python train.py --n_layer=8 --d_model=128 --n_head=2 --n_kv_head=2 --head_dim=64 --d_mlp=512 --vocab_size=6437 --activation="gelu" --norm="layernorm" --norm_place="pre" --norm_eps=1e-06 --positions="alibi" --qk_norm=false --attn_scale=0.125 --bias="all" --tie_embeddings=true --parallel_block=false --init="uniform" --init_std_qkv=0.0442 --init_std_o=0.0 --init_std_up=0.0442 --init_std_down=0.0 --optimizer="soap_variant" --lr=0.00304 --beta1=0.95 --beta2=0.95 --weight_decay=0.067 --lr_head=0.00681 --warmup_steps=200 --schedule="wsd" --decay_fraction=0.888 --decay_shape="linear" --final_lr_fraction=0.1 --batch_tokens=16384 --seq_len=384 --doc_mask=true --train_tokens=119100000 --steps=7270 --dataset="wikipedia_en"
Each number is 200 + 20 x the weight over its row's rms, rounded and kept within 0 to 999. Layers, rows and columns count from 0. The size before them is the row's rms in percent of the matrix's.

# layer 5 MLP up, 512x128, rms 0.129, rows 121-175, columns 0-63
098,177,179,199,182,177,233,197,203,162,212,224,199,184,229,236,201,210,197,175,198,204,160,178,163,217,191,212,201,209,204,205,224,219,182,188,197,199,196,225,182,191,171,183,194,203,178,193,173,197,190,185,206,213,198,185,204,231,237,212,235,198,198,230,199
094,164,227,227,219,165,217,175,191,218,197,187,203,183,232,218,187,185,200,179,209,177,193,228,150,227,187,176,202,204,211,203,239,203,210,228,142,198,187,208,141,165,189,232,217,217,190,206,187,205,199,205,180,186,193,169,210,224,219,181,175,212,186,202,218
085,176,189,208,200,256,210,205,194,183,189,187,157,220,230,198,170,159,206,222,207,206,182,212,186,166,208,197,237,202,223,234,198,205,208,195,204,190,194,238,207,224,187,211,196,184,216,206,227,193,193,182,184,223,183,197,197,190,199,220,211,197,180,176,181
107,213,174,185,191,202,221,199,241,191,198,196,191,247,198,233,209,216,176,210,227,199,203,184,193,261,182,213,210,190,224,208,204,195,223,212,171,190,191,174,205,181,177,230,214,198,186,183,196,163,203,192,142,185,206,207,172,188,207,191,198,198,190,188,150
095,243,157,215,204,187,215,190,244,211,144,181,185,219,232,206,175,199,193,211,193,201,181,200,180,201,216,202,206,239,227,199,196,236,212,209,189,215,161,211,178,185,197,206,231,176,194,171,185,204,181,209,184,225,203,193,191,194,197,160,206,210,141,197,225
090,216,232,155,179,190,227,199,211,222,220,194,210,188,172,230,217,206,203,185,186,206,196,228,185,205,199,218,227,223,200,198,164,181,197,191,205,236,161,180,201,244,182,190,190,229,187,207,179,206,173,224,180,195,210,213,167,222,217,202,175,188,198,233,207
090,199,184,194,183,203,201,216,210,199,182,158,161,226,215,199,205,208,223,199,161,230,169,181,183,202,193,202,209,202,216,197,182,236,148,227,187,191,180,210,186,216,231,191,172,186,188,191,196,186,196,220,187,217,223,180,228,153,182,179,218,198,176,215,180
106,186,201,189,211,219,186,209,213,196,171,217,214,184,215,209,188,183,195,184,190,177,160,177,191,220,152,213,228,194,203,219,216,206,160,213,212,215,178,212,183,216,175,157,204,187,193,212,224,200,184,227,194,223,188,192,180,238,162,205,188,202,180,224,164
098,208,183,191,230,247,232,220,169,176,210,220,182,163,195,203,238,172,158,188,192,233,213,205,185,201,222,179,217,189,213,218,205,197,207,193,187,219,210,232,206,198,219,210,186,187,173,185,197,219,184,199,200,213,226,209,205,253,204,216,227,207,187,201,196
124,192,166,220,179,194,194,174,191,185,166,190,207,188,166,242,202,235,201,202,167,205,202,203,209,193,174,210,195,185,163,211,227,211,224,182,175,211,184,222,233,195,217,234,163,204,224,208,196,192,179,198,234,162,223,250,187,220,191,233,210,187,221,203,201
093,206,186,202,218,211,224,199,167,173,211,231,187,177,232,189,181,219,200,201,191,216,158,220,194,147,182,208,224,209,211,223,198,229,205,171,226,213,222,213,219,197,216,194,184,203,216,230,228,185,191,229,233,171,193,187,182,170,189,206,191,181,186,206,204
088,177,210,214,196,180,199,211,204,190,221,165,211,228,200,180,222,232,197,199,206,187,189,210,209,189,200,193,206,183,229,204,234,192,215,186,200,158,193,228,202,184,175,195,201,190,184,198,158,186,236,194,167,229,175,223,188,219,212,196,187,218,187,173,173
100,212,173,213,194,204,232,202,224,203,200,237,183,196,213,213,218,213,217,192,179,186,194,201,229,209,177,207,226,222,195,216,192,201,199,192,252,222,260,189,205,189,209,211,164,175,237,221,256,180,192,164,195,204,217,200,186,188,170,189,199,184,200,224,167
091,198,230,159,179,180,215,200,171,193,178,159,217,251,224,196,174,177,222,213,183,193,198,206,227,173,177,214,239,167,192,182,219,200,180,207,166,226,162,183,191,198,226,229,203,178,196,179,198,171,220,196,224,217,225,227,205,184,219,211,187,204,201,194,173
088,184,203,211,246,221,201,229,228,178,188,227,186,198,178,197,196,194,179,235,196,219,182,179,188,215,201,190,215,198,196,192,236,181,235,206,212,214,190,150,233,195,212,227,218,183,228,186,209,217,175,158,180,184,189,189,204,210,211,196,207,167,215,203,190
086,204,219,210,205,195,205,208,193,203,185,199,235,205,204,187,208,182,223,137,207,178,201,191,196,212,229,180,186,244,192,184,247,202,235,179,164,217,203,198,211,188,222,194,198,183,219,224,156,194,201,216,187,199,187,230,198,192,156,185,187,203,205,188,177
084,196,238,219,166,207,217,202,194,196,209,188,257,191,206,190,201,207,219,218,209,201,205,188,184,180,214,170,202,221,162,193,222,208,215,164,194,205,203,225,170,200,200,198,178,166,182,186,209,211,178,183,153,193,167,196,155,227,202,166,186,218,165,215,170
118,224,179,216,163,167,223,228,166,224,200,215,230,186,178,231,202,182,181,199,179,222,188,215,201,219,215,236,208,190,208,174,193,226,222,174,196,222,193,220,167,212,206,197,211,179,206,194,200,190,195,214,196,207,220,221,190,185,187,219,209,222,183,223,186
103,201,165,166,166,194,196,217,214,222,220,208,201,184,211,239,201,177,176,179,187,178,205,207,208,204,208,184,183,211,198,197,187,182,219,190,188,177,193,274,224,194,171,191,175,214,207,209,239,165,191,196,201,191,178,215,163,206,182,193,213,177,176,222,198
121,180,187,167,234,191,189,195,187,178,144,220,198,217,143,197,205,196,200,213,202,195,222,182,226,184,223,194,186,189,187,177,205,196,214,212,215,184,195,219,163,175,191,182,210,232,201,187,202,183,241,184,178,204,213,191,214,224,192,208,172,202,160,189,198
101,207,206,189,207,217,189,235,191,177,189,190,226,175,195,203,240,180,183,231,186,205,203,203,178,214,194,200,187,179,190,168,215,178,179,252,197,178,198,210,219,232,251,211,170,219,157,224,206,198,204,190,173,206,159,202,198,182,225,160,159,201,179,209,194
107,187,199,208,196,207,213,175,223,212,160,188,223,187,199,201,189,206,223,210,219,188,199,197,213,214,249,191,187,211,237,201,187,197,212,206,202,232,159,225,207,181,187,213,192,175,194,194,238,230,232,188,187,223,183,163,204,203,177,199,181,260,202,224,207
089,187,194,206,186,201,231,208,201,197,202,203,192,195,223,217,212,213,222,217,223,180,192,192,194,222,213,210,190,197,175,164,188,213,193,200,172,177,185,243,172,236,192,224,187,195,198,276,247,220,154,223,176,218,207,196,168,197,184,211,189,212,179,198,159
100,198,182,217,197,193,206,173,216,218,188,182,185,230,181,218,194,256,201,201,206,204,201,217,196,165,228,168,205,192,149,176,165,185,185,200,201,179,185,197,200,210,224,181,199,180,201,197,206,184,194,189,238,228,175,201,206,199,164,180,168,203,205,173,191
113,201,211,171,196,174,183,186,200,187,173,199,181,197,247,201,223,179,176,205,204,203,159,189,243,225,187,204,243,249,209,216,210,198,165,204,184,231,198,201,204,203,225,204,220,227,211,215,208,222,210,221,195,184,180,211,167,205,246,180,179,225,203,200,208
121,176,196,229,188,180,206,189,205,209,211,203,184,175,167,208,186,184,244,198,206,201,192,179,217,229,205,244,215,210,157,248,193,175,213,170,195,194,206,180,206,226,218,191,195,170,227,189,203,206,165,232,215,146,226,188,213,184,209,176,184,188,203,219,190
085,204,220,174,180,190,185,223,201,164,198,178,221,192,170,200,192,212,200,224,190,209,235,210,202,200,222,178,146,215,186,221,199,177,179,200,184,215,175,182,204,200,206,187,171,212,195,201,199,229,222,182,175,231,189,198,177,206,226,214,185,183,211,202,158
098,209,174,189,236,222,194,193,176,181,162,210,223,179,216,208,239,200,168,158,215,191,181,187,199,205,217,191,199,174,188,208,221,208,224,165,185,199,207,207,181,186,228,214,212,192,201,206,199,192,224,200,250,184,223,184,260,169,209,205,219,216,207,217,221
112,213,202,202,203,181,208,203,256,192,183,205,206,212,194,187,164,229,175,213,208,181,186,197,206,201,177,192,161,168,175,155,192,236,186,206,206,174,207,187,259,206,229,187,177,180,193,206,224,203,240,199,176,173,181,205,185,221,240,221,204,193,195,190,194
123,219,202,212,213,206,199,211,237,216,202,176,202,196,195,214,192,215,206,231,211,189,229,207,189,193,173,176,176,217,208,220,161,218,197,208,166,197,216,199,193,195,183,227,186,146,210,207,220,212,183,197,238,203,218,212,228,224,188,223,210,222,188,221,193
110,202,193,178,193,191,214,218,181,206,180,182,185,189,194,223,208,175,187,194,184,183,204,195,172,219,213,234,184,234,192,164,195,164,212,181,222,200,185,189,224,208,218,189,200,169,195,182,221,203,225,196,220,208,215,211,207,199,207,203,194,202,204,182,203
099,195,170,188,212,192,183,209,214,227,227,195,192,229,233,219,175,174,191,191,198,218,195,230,168,165,185,191,227,220,217,207,189,196,208,228,192,206,199,201,226,162,215,216,180,197,198,179,197,211,174,196,184,181,157,183,195,195,192,222,201,213,177,170,209
085,197,175,206,146,194,204,242,207,214,196,178,188,208,183,207,211,243,189,163,185,236,215,213,217,206,208,225,163,190,211,177,195,214,195,186,175,205,227,208,207,176,203,198,200,215,192,233,191,221,184,216,197,204,226,210,234,157,196,205,167,225,225,182,148
103,171,194,204,179,208,177,189,206,234,197,191,204,200,195,204,191,232,186,245,207,201,189,191,212,211,198,215,244,223,149,164,179,211,209,261,212,210,198,176,199,230,190,210,195,199,226,229,228,170,209,175,186,211,248,226,195,233,191,217,174,190,192,188,185
087,183,170,245,200,212,185,209,191,198,213,212,192,186,212,178,254,195,168,221,184,200,165,210,168,219,216,203,178,183,188,201,190,193,230,223,176,181,224,234,197,219,211,222,183,196,180,210,232,202,211,163,174,199,207,227,168,185,197,195,186,208,201,214,212
103,201,185,189,174,228,212,199,180,224,221,218,185,191,188,212,175,221,163,207,196,187,198,217,209,184,197,192,212,203,224,211,179,190,191,218,175,255,197,225,210,212,184,190,206,195,230,193,217,226,215,202,199,175,197,193,203,173,219,235,196,229,190,217,205
095,215,194,197,201,161,204,183,168,164,219,207,215,196,178,187,217,190,185,168,193,202,209,193,190,191,199,187,206,214,211,193,165,171,210,221,209,182,205,224,189,188,225,221,203,213,180,212,189,225,202,243,227,171,154,165,251,192,214,193,211,208,207,176,189
116,217,196,213,219,239,212,202,144,181,236,186,202,200,178,197,176,185,170,180,158,231,216,187,183,204,209,194,181,206,166,198,222,176,190,159,216,193,203,212,200,200,196,189,186,188,196,175,206,246,189,174,209,201,176,222,199,183,218,246,223,200,178,207,224
098,182,195,136,217,231,184,214,190,190,191,182,201,228,195,240,223,222,204,194,180,211,171,222,213,216,203,165,186,205,220,195,223,190,196,192,192,206,209,195,216,192,167,189,200,219,213,188,204,177,204,211,148,189,179,187,213,167,186,178,174,204,191,183,178
097,177,201,219,203,196,215,214,205,226,183,165,245,162,173,194,200,234,202,202,213,215,189,191,220,197,184,166,220,193,177,193,189,212,214,203,189,174,192,191,155,198,221,233,178,181,187,200,181,204,213,182,199,183,220,202,223,183,233,216,175,200,228,184,195
109,216,188,182,190,181,216,197,220,231,160,172,188,207,170,205,225,210,196,199,200,198,196,226,184,196,232,206,182,211,206,203,255,213,216,212,206,190,175,199,188,205,191,240,169,234,217,193,218,183,215,208,183,193,188,211,201,223,194,206,203,201,157,187,167
111,232,164,217,223,198,186,217,221,194,201,203,212,197,184,202,203,245,188,208,165,207,184,186,193,211,164,171,203,217,168,179,188,183,172,198,233,219,199,219,199,239,177,177,189,198,210,150,218,242,181,218,183,209,215,208,178,200,190,192,189,203,183,235,194
104,181,214,208,203,190,197,220,191,202,204,217,194,229,167,198,178,230,215,203,228,186,191,188,212,203,223,210,180,214,177,186,244,205,197,174,200,195,166,205,184,197,267,211,198,213,190,218,235,180,197,198,167,244,198,225,185,184,211,169,198,236,218,207,199
109,206,195,202,184,217,236,162,213,216,212,178,204,211,199,202,209,198,178,183,185,216,236,171,212,160,212,192,216,206,194,224,198,178,168,203,207,224,192,217,187,230,218,220,226,208,181,166,186,215,227,206,155,217,190,203,212,221,239,186,168,199,203,221,223
108,199,175,184,204,182,181,221,203,212,199,231,214,218,172,175,182,216,168,225,169,217,208,185,199,179,183,190,180,204,213,191,191,245,191,189,210,210,195,179,205,194,247,252,233,188,190,190,180,209,224,192,197,179,200,213,205,203,195,239,194,208,208,219,204
121,203,155,173,189,190,212,209,241,187,182,177,213,181,217,227,184,197,192,198,224,164,199,218,182,213,199,192,185,209,197,182,212,200,220,203,164,204,178,208,176,226,237,216,170,183,195,232,225,203,205,207,213,215,209,191,149,197,167,196,191,209,180,203,177
098,198,221,210,217,170,205,188,211,214,235,209,190,228,196,194,228,200,185,186,189,208,181,179,179,170,215,180,255,209,215,214,212,214,198,208,211,200,193,229,180,197,219,186,249,186,188,200,188,182,217,186,222,194,220,223,197,212,184,179,194,183,214,191,183
089,225,226,184,185,159,211,192,173,202,184,192,208,204,226,194,208,237,239,208,192,178,198,177,185,232,172,189,177,231,209,171,195,178,202,213,161,167,214,202,180,228,208,184,177,192,201,218,175,200,236,216,211,190,223,192,194,216,183,212,156,191,203,238,220
094,213,163,192,164,193,197,231,222,208,201,205,178,231,230,209,200,234,193,203,201,178,216,220,209,193,194,181,177,203,212,183,218,181,210,177,192,206,188,189,197,208,213,214,214,220,190,204,193,221,200,220,185,198,185,201,185,185,197,165,183,206,193,200,228
096,189,207,246,190,174,143,180,206,178,201,209,213,220,206,208,205,240,200,231,185,173,204,166,186,206,219,221,186,218,203,168,248,203,214,233,204,175,225,199,233,218,225,193,206,195,208,198,211,199,211,183,185,192,202,244,204,180,180,220,198,207,196,212,186
083,216,210,210,196,187,183,165,169,196,215,194,211,207,193,162,192,227,184,251,230,223,242,198,201,211,201,209,210,199,201,190,197,213,175,199,231,181,209,211,221,208,228,218,211,193,191,162,199,189,231,198,205,187,158,193,163,220,215,189,225,198,164,205,199
106,251,236,222,218,193,197,168,178,203,220,204,219,196,191,203,194,224,196,212,188,173,209,147,191,210,206,233,210,184,208,204,223,194,207,192,167,167,182,223,185,222,213,211,224,182,213,184,213,185,198,207,170,211,213,207,211,179,165,224,194,185,212,171,227
111,216,193,240,208,206,217,188,186,206,200,217,197,198,200,203,203,184,205,218,214,229,178,216,191,164,200,204,172,227,210,181,188,176,181,214,219,206,184,196,224,187,194,195,183,212,195,120,195,214,215,184,200,216,186,187,231,218,197,151,204,200,197,217,207
083,213,203,178,182,172,175,172,228,236,204,193,204,175,205,177,168,179,209,190,228,219,199,203,163,213,215,206,214,171,233,211,199,177,252,176,216,164,206,188,189,201,208,204,209,186,182,190,212,199,208,199,217,245,204,199,218,186,166,234,185,191,242,207,189
138,210,162,212,195,208,182,210,213,186,142,194,165,207,204,227,185,196,177,198,195,221,164,220,188,218,192,197,160,207,180,221,226,209,226,211,198,203,203,220,219,186,205,206,162,191,250,207,193,230,210,178,216,220,205,214,179,211,155,224,227,167,195,200,154
# layer 5 MLP down (transposed), 512x128, rms 0.122, rows 121-174, columns 0-63
107,229,204,194,195,225,197,216,204,191,232,225,203,227,194,207,226,207,204,177,222,180,200,180,206,217,248,196,195,167,195,201,207,217,212,178,219,228,190,174,224,210,184,217,164,201,207,202,228,176,182,206,186,247,247,203,198,189,190,189,214,159,182,204,209
096,207,211,213,184,235,199,222,203,173,221,215,203,168,226,200,220,188,170,189,203,209,208,187,204,202,166,216,154,196,166,200,218,214,210,193,161,201,182,200,189,184,216,188,222,195,194,224,217,205,249,201,222,193,211,209,219,201,187,188,235,216,263,206,180
081,212,210,164,184,185,203,224,211,211,226,231,207,257,215,192,204,175,198,185,219,208,188,171,207,213,164,207,181,197,204,192,164,182,234,229,174,172,217,173,197,191,177,202,220,208,180,181,180,190,200,215,205,162,197,178,217,169,205,193,186,178,211,195,208
108,220,192,223,179,218,205,197,181,166,191,195,204,195,229,212,200,183,194,177,187,181,171,227,178,205,202,172,209,228,197,180,183,229,175,152,203,193,178,202,205,183,207,176,202,223,226,191,218,193,176,214,239,222,220,173,204,215,192,223,177,212,210,203,197
098,228,228,204,211,217,203,173,177,184,204,179,191,196,197,186,227,210,212,202,201,169,205,165,216,211,200,223,190,208,209,197,207,206,185,164,178,224,199,188,182,186,198,161,197,186,172,195,219,213,224,196,191,188,203,208,227,177,198,193,205,164,217,177,239
096,209,209,221,203,220,169,180,186,201,235,215,176,161,225,191,208,204,198,209,205,205,179,191,221,168,186,192,179,193,199,211,222,190,221,208,241,186,241,181,191,189,165,207,212,175,186,194,208,179,182,223,218,203,203,179,192,211,202,198,198,212,209,201,193
082,202,228,187,184,236,172,201,211,186,211,217,203,213,200,180,198,198,217,175,216,191,211,222,232,195,208,217,236,164,189,215,207,203,213,175,216,252,232,171,218,217,165,203,214,182,216,221,208,217,191,212,205,200,224,167,209,177,177,162,196,193,193,226,212
097,191,221,219,186,239,195,185,212,221,214,205,218,189,209,183,205,203,208,213,223,210,211,216,202,222,194,199,209,188,207,159,220,207,205,149,212,201,245,198,228,209,214,175,200,186,186,225,175,217,235,226,194,208,164,191,198,221,206,188,208,201,192,205,175
092,205,201,235,201,212,192,189,205,185,215,185,198,199,180,236,204,197,179,194,213,217,166,178,206,160,217,202,206,219,196,198,206,151,233,203,174,155,193,197,177,221,206,204,192,234,212,210,214,202,191,232,199,181,174,197,187,199,206,223,202,201,173,218,207
130,202,200,205,183,224,192,220,212,182,203,208,169,216,171,216,188,161,213,208,213,198,229,207,197,205,195,196,216,205,181,179,254,195,194,227,217,197,207,211,188,195,183,163,199,216,189,213,210,221,183,211,193,191,204,212,185,218,182,200,190,189,174,214,190
102,242,221,227,210,207,209,202,193,209,220,182,209,185,208,187,200,197,219,209,227,199,214,200,214,209,209,197,208,181,229,226,208,197,249,202,187,194,221,190,202,184,182,171,182,203,196,187,216,175,191,192,196,209,177,191,203,219,245,201,226,189,212,205,189
095,194,183,219,204,193,181,236,177,214,227,205,231,185,224,184,201,186,197,214,203,181,208,168,215,194,202,243,216,191,175,198,230,202,204,205,171,186,209,193,224,217,189,185,193,176,197,202,222,155,219,194,220,215,227,213,191,194,219,181,212,185,204,194,196
105,224,208,211,191,211,202,210,184,201,193,143,191,131,218,169,197,222,188,238,202,221,192,172,187,173,194,183,185,184,188,195,205,203,227,201,168,204,202,201,170,187,207,219,221,208,188,156,209,180,176,196,204,181,197,202,201,195,219,187,207,194,207,164,178
095,200,189,218,199,202,204,184,151,203,244,195,197,180,200,219,177,224,186,194,200,208,161,219,209,193,189,187,190,191,200,235,215,217,183,204,243,191,161,213,205,194,194,216,182,210,192,216,185,225,172,198,208,193,177,206,203,187,242,216,211,223,184,191,209
101,229,211,194,202,217,223,166,188,195,196,173,219,245,153,193,190,206,227,203,205,202,197,202,208,210,201,183,224,208,199,172,186,228,216,204,178,179,231,193,192,181,197,193,186,208,201,197,214,196,197,238,224,218,198,199,224,210,195,207,179,189,203,187,200
075,199,157,209,184,207,190,206,205,187,195,204,180,188,222,216,188,214,163,224,200,189,199,178,217,202,180,229,212,180,185,196,165,179,165,193,209,193,190,197,212,202,171,197,186,214,204,195,218,190,223,206,217,190,219,222,212,219,225,205,205,198,200,215,219
079,203,163,219,195,210,187,191,197,200,191,192,172,206,178,228,224,199,175,192,189,195,238,225,195,215,187,201,197,207,189,198,164,182,195,180,167,220,223,211,228,190,218,213,203,196,184,216,181,176,225,231,243,206,181,190,236,183,222,170,191,184,225,164,217
106,204,216,205,219,156,220,185,215,212,194,193,192,189,158,190,214,188,177,192,207,163,148,206,193,214,210,186,176,214,198,175,180,212,204,221,182,194,152,221,203,194,207,179,214,196,182,188,199,212,186,246,223,187,209,203,183,198,199,229,204,209,189,166,219
111,192,176,197,193,200,183,162,227,200,222,208,212,174,226,171,181,212,202,174,176,170,216,164,189,170,194,190,178,178,201,192,206,209,196,208,200,205,245,176,204,191,204,160,201,188,190,202,186,216,184,187,250,240,197,176,169,214,201,227,193,202,189,185,226
113,176,204,182,226,207,136,207,196,252,172,195,194,204,189,177,186,191,215,200,196,251,205,179,206,160,218,181,195,205,209,139,195,176,203,224,204,192,222,216,203,180,205,191,207,186,194,206,230,224,183,185,210,202,202,224,192,230,207,214,224,226,222,212,206
102,171,194,200,190,195,204,210,192,181,211,197,209,234,196,195,191,209,181,200,180,198,215,196,155,187,212,190,201,232,182,223,237,183,213,205,220,170,194,167,213,181,214,210,199,188,180,228,208,180,208,234,184,187,208,204,198,175,186,237,177,197,201,198,212
108,223,174,211,214,202,210,143,177,222,185,182,206,251,129,236,206,211,198,221,200,230,169,200,212,201,206,181,197,222,188,189,179,175,205,196,199,192,191,165,158,193,176,202,184,219,203,184,219,178,203,207,170,183,195,207,215,169,222,173,193,220,197,192,188
078,198,189,171,190,180,188,193,176,190,189,217,202,186,201,205,213,188,186,171,185,199,196,163,175,209,204,206,226,194,178,207,183,178,178,187,194,188,161,179,217,211,159,212,191,185,216,204,171,175,238,185,199,197,201,241,231,160,203,162,212,184,208,197,204
094,132,236,220,185,191,169,181,217,187,212,172,181,194,183,240,210,209,209,233,176,214,159,188,225,211,166,207,207,184,185,189,208,199,183,191,231,184,195,208,178,187,237,194,173,197,211,206,199,190,204,212,174,187,193,196,196,225,176,218,224,209,207,183,225
114,216,210,227,194,222,179,188,245,244,192,208,205,204,191,166,204,206,241,201,208,193,208,249,203,185,176,209,207,180,175,206,218,200,168,214,176,200,215,181,215,230,183,207,194,199,202,206,158,217,210,201,185,199,186,191,203,195,205,203,221,221,220,200,190
119,197,181,180,203,183,211,228,185,183,207,195,195,222,164,214,185,174,229,225,232,218,192,197,219,236,196,248,205,201,159,263,219,217,218,181,195,193,204,177,198,204,180,215,187,166,213,155,202,196,173,217,202,209,187,219,191,179,201,178,199,161,218,192,207
091,195,221,184,202,193,172,175,193,212,228,179,204,178,194,177,209,211,215,209,189,167,215,231,178,187,181,180,218,196,180,185,200,197,213,196,217,197,192,185,219,162,219,204,212,196,203,203,236,215,189,189,207,170,204,195,190,208,164,196,230,211,233,172,214
093,220,205,196,185,238,216,194,226,259,213,186,180,199,212,179,196,193,222,220,187,199,196,231,197,207,194,202,191,172,193,219,192,196,181,173,201,187,227,203,212,183,177,179,219,230,187,200,169,187,216,214,199,203,211,192,168,224,239,181,211,185,224,179,150
108,158,210,169,224,213,212,216,183,242,217,206,205,205,209,194,168,195,219,212,201,180,190,180,210,165,184,219,163,178,221,248,150,211,247,178,178,195,210,195,192,176,226,186,192,206,169,175,192,209,178,169,200,211,194,229,207,155,182,205,183,172,178,224,190
122,205,239,192,197,224,205,203,192,179,206,162,224,193,175,210,187,229,193,210,220,195,183,171,182,198,180,186,189,228,213,188,165,223,216,196,151,227,206,206,192,207,194,224,196,200,207,186,201,173,177,206,192,230,213,198,215,218,242,196,183,190,210,184,211
121,273,209,241,211,226,188,189,207,181,178,221,171,186,193,173,216,188,166,194,224,202,181,155,210,183,204,182,173,201,193,189,195,149,197,196,199,180,189,199,186,214,216,173,177,192,212,194,226,190,198,196,208,225,201,212,179,223,191,172,194,177,197,206,209
103,219,200,204,201,182,214,172,204,210,222,175,213,200,208,189,169,183,215,207,243,193,200,219,208,212,204,208,183,179,154,215,212,200,187,185,227,227,214,190,213,194,212,228,230,186,160,231,178,188,231,159,199,141,171,213,202,186,164,171,193,195,186,208,210
077,210,231,169,205,204,207,212,187,193,208,215,204,179,176,218,183,222,155,207,192,207,206,184,214,194,218,198,201,193,211,225,185,158,169,200,241,198,199,174,188,175,166,208,183,197,193,205,185,209,232,207,201,172,190,229,219,219,234,161,188,199,181,201,226
103,196,189,187,178,201,224,167,183,208,213,189,188,215,200,190,204,199,247,227,203,184,226,213,210,199,194,179,187,193,195,237,186,209,247,152,178,215,210,212,201,192,220,210,194,220,184,185,193,185,199,192,202,206,181,213,224,190,218,205,222,168,205,177,213
083,209,194,181,204,202,213,195,173,238,214,178,178,196,205,156,182,209,187,194,190,152,199,205,214,189,185,188,202,201,209,208,162,203,204,205,236,207,217,214,207,134,184,224,170,178,213,162,213,183,184,204,202,199,196,165,210,214,175,192,203,199,182,185,210
109,183,237,193,215,192,165,188,190,169,181,184,195,201,206,216,232,207,209,209,167,201,205,219,206,213,188,188,210,169,178,215,221,202,216,196,212,203,202,186,211,203,197,205,184,153,188,200,191,199,171,169,221,221,218,218,185,193,209,130,230,189,217,182,209
098,209,196,196,237,205,199,176,220,191,187,172,206,185,181,203,203,164,164,212,215,194,187,216,207,214,193,197,180,205,202,188,193,177,243,175,185,177,207,239,186,243,221,229,203,221,156,226,226,215,188,188,213,202,196,197,201,209,181,207,197,193,229,184,229
112,190,192,200,179,213,194,204,184,180,201,171,190,195,247,173,189,193,178,195,165,205,191,207,200,192,247,221,212,225,173,182,168,216,195,212,199,212,201,181,229,214,211,201,202,235,178,185,206,210,179,209,183,199,213,232,203,223,185,198,199,190,206,173,175
102,189,222,211,193,197,201,191,197,182,208,208,218,171,222,201,190,175,209,185,230,218,216,217,188,174,185,190,192,181,167,224,214,183,217,208,206,178,248,192,221,236,157,214,209,207,199,207,189,154,223,221,186,192,201,177,209,192,187,176,205,184,191,206,200
111,220,226,212,199,223,190,181,200,208,211,188,218,154,190,217,230,232,218,213,203,168,146,196,220,226,206,179,219,164,223,204,203,193,204,204,167,190,260,203,212,200,193,198,203,197,194,177,199,187,205,193,166,207,189,173,198,216,233,193,236,198,194,173,183
107,212,186,206,170,150,212,143,213,212,186,175,215,175,198,193,208,195,197,190,227,161,169,214,242,200,197,189,195,193,188,253,194,199,207,216,206,196,189,228,199,181,238,214,169,185,194,197,214,198,173,212,189,185,195,194,190,199,188,168,199,210,206,192,207
127,208,175,186,226,200,211,193,212,208,215,192,230,195,204,189,204,190,201,195,168,198,230,216,196,203,229,196,225,191,183,247,171,210,205,195,197,213,227,166,210,200,210,234,214,172,170,202,194,208,207,239,209,180,180,228,212,195,217,211,222,206,187,192,173
108,192,210,206,209,239,211,209,171,184,182,190,192,229,182,168,214,179,210,215,227,168,166,210,200,200,205,213,163,179,206,169,209,214,206,178,216,194,220,196,168,206,209,193,223,203,182,185,211,212,202,207,168,181,173,189,181,189,170,147,172,216,216,179,182
108,215,242,198,194,227,203,196,203,221,210,161,193,196,194,166,228,225,214,192,221,229,189,167,175,176,220,208,208,212,202,209,196,172,192,204,188,198,203,163,206,209,210,206,185,189,172,206,196,198,220,200,185,234,196,183,179,205,203,213,173,189,198,169,188
098,211,189,198,194,233,215,176,216,182,212,217,168,206,203,202,229,214,251,202,180,158,190,199,212,183,183,206,174,191,216,251,194,218,174,183,199,183,229,218,192,235,199,181,203,193,186,188,200,201,207,200,198,211,224,204,209,206,189,198,208,173,227,201,193
119,227,214,222,217,179,199,190,202,214,189,188,186,200,184,173,216,173,199,223,214,182,214,229,209,221,194,202,201,168,152,202,222,197,218,184,223,209,195,216,210,183,210,188,181,207,173,184,184,186,187,175,211,202,212,173,197,206,195,158,172,197,211,173,217
093,216,202,205,195,223,205,198,222,212,219,213,197,203,203,194,208,181,209,205,172,190,213,234,240,188,208,214,182,168,195,239,206,208,206,171,222,201,212,189,241,219,184,213,196,205,177,215,201,195,201,185,163,191,203,201,196,186,163,163,218,173,195,218,204
086,199,199,191,189,218,177,199,187,195,230,207,174,193,156,173,172,196,174,211,186,206,209,194,225,199,183,171,212,182,193,206,251,219,177,203,206,183,243,210,198,195,200,195,201,187,205,207,160,171,211,222,208,190,186,210,198,241,190,211,220,200,247,202,192
101,187,216,228,191,229,151,171,232,197,201,206,207,174,203,182,217,184,223,202,197,225,207,207,192,206,198,162,176,185,218,182,214,210,177,226,169,193,206,204,195,173,199,181,250,199,226,166,181,203,182,216,206,209,189,158,172,196,212,196,187,237,198,179,190
096,174,183,203,204,182,212,202,196,188,207,228,199,191,238,214,193,207,192,190,152,255,211,190,206,227,235,211,221,202,210,223,206,186,189,216,213,204,176,176,222,204,190,196,233,212,195,228,206,196,203,194,210,211,204,232,221,193,215,211,209,223,219,219,202
083,200,193,200,168,197,200,227,221,212,244,198,178,166,216,175,210,173,206,180,202,184,178,227,194,210,212,223,237,161,174,209,196,186,217,208,248,206,219,191,201,199,186,210,223,192,204,206,169,179,230,216,172,195,203,193,221,181,208,179,177,208,207,206,198
108,193,221,218,199,196,185,224,199,200,215,214,170,179,187,215,234,250,201,199,214,212,175,168,191,199,194,201,187,181,186,180,197,168,239,195,198,191,142,198,187,174,211,182,190,222,203,251,202,187,207,232,189,197,215,210,220,216,212,222,198,223,184,186,189
102,202,209,202,193,198,190,197,178,220,201,189,189,177,140,209,188,217,193,150,193,179,219,166,201,225,230,180,196,169,203,182,188,165,194,183,193,172,238,196,196,218,215,210,188,204,186,190,216,169,238,227,232,211,188,213,190,208,182,246,187,184,196,186,213
076,170,211,193,225,222,195,191,154,196,186,194,206,211,187,198,232,171,166,170,199,225,220,167,200,181,199,227,183,229,218,216,179,209,172,208,194,215,189,211,200,190,215,183,193,194,178,190,232,210,223,197,215,208,234,195,205,225,218,180,219,232,173,196,216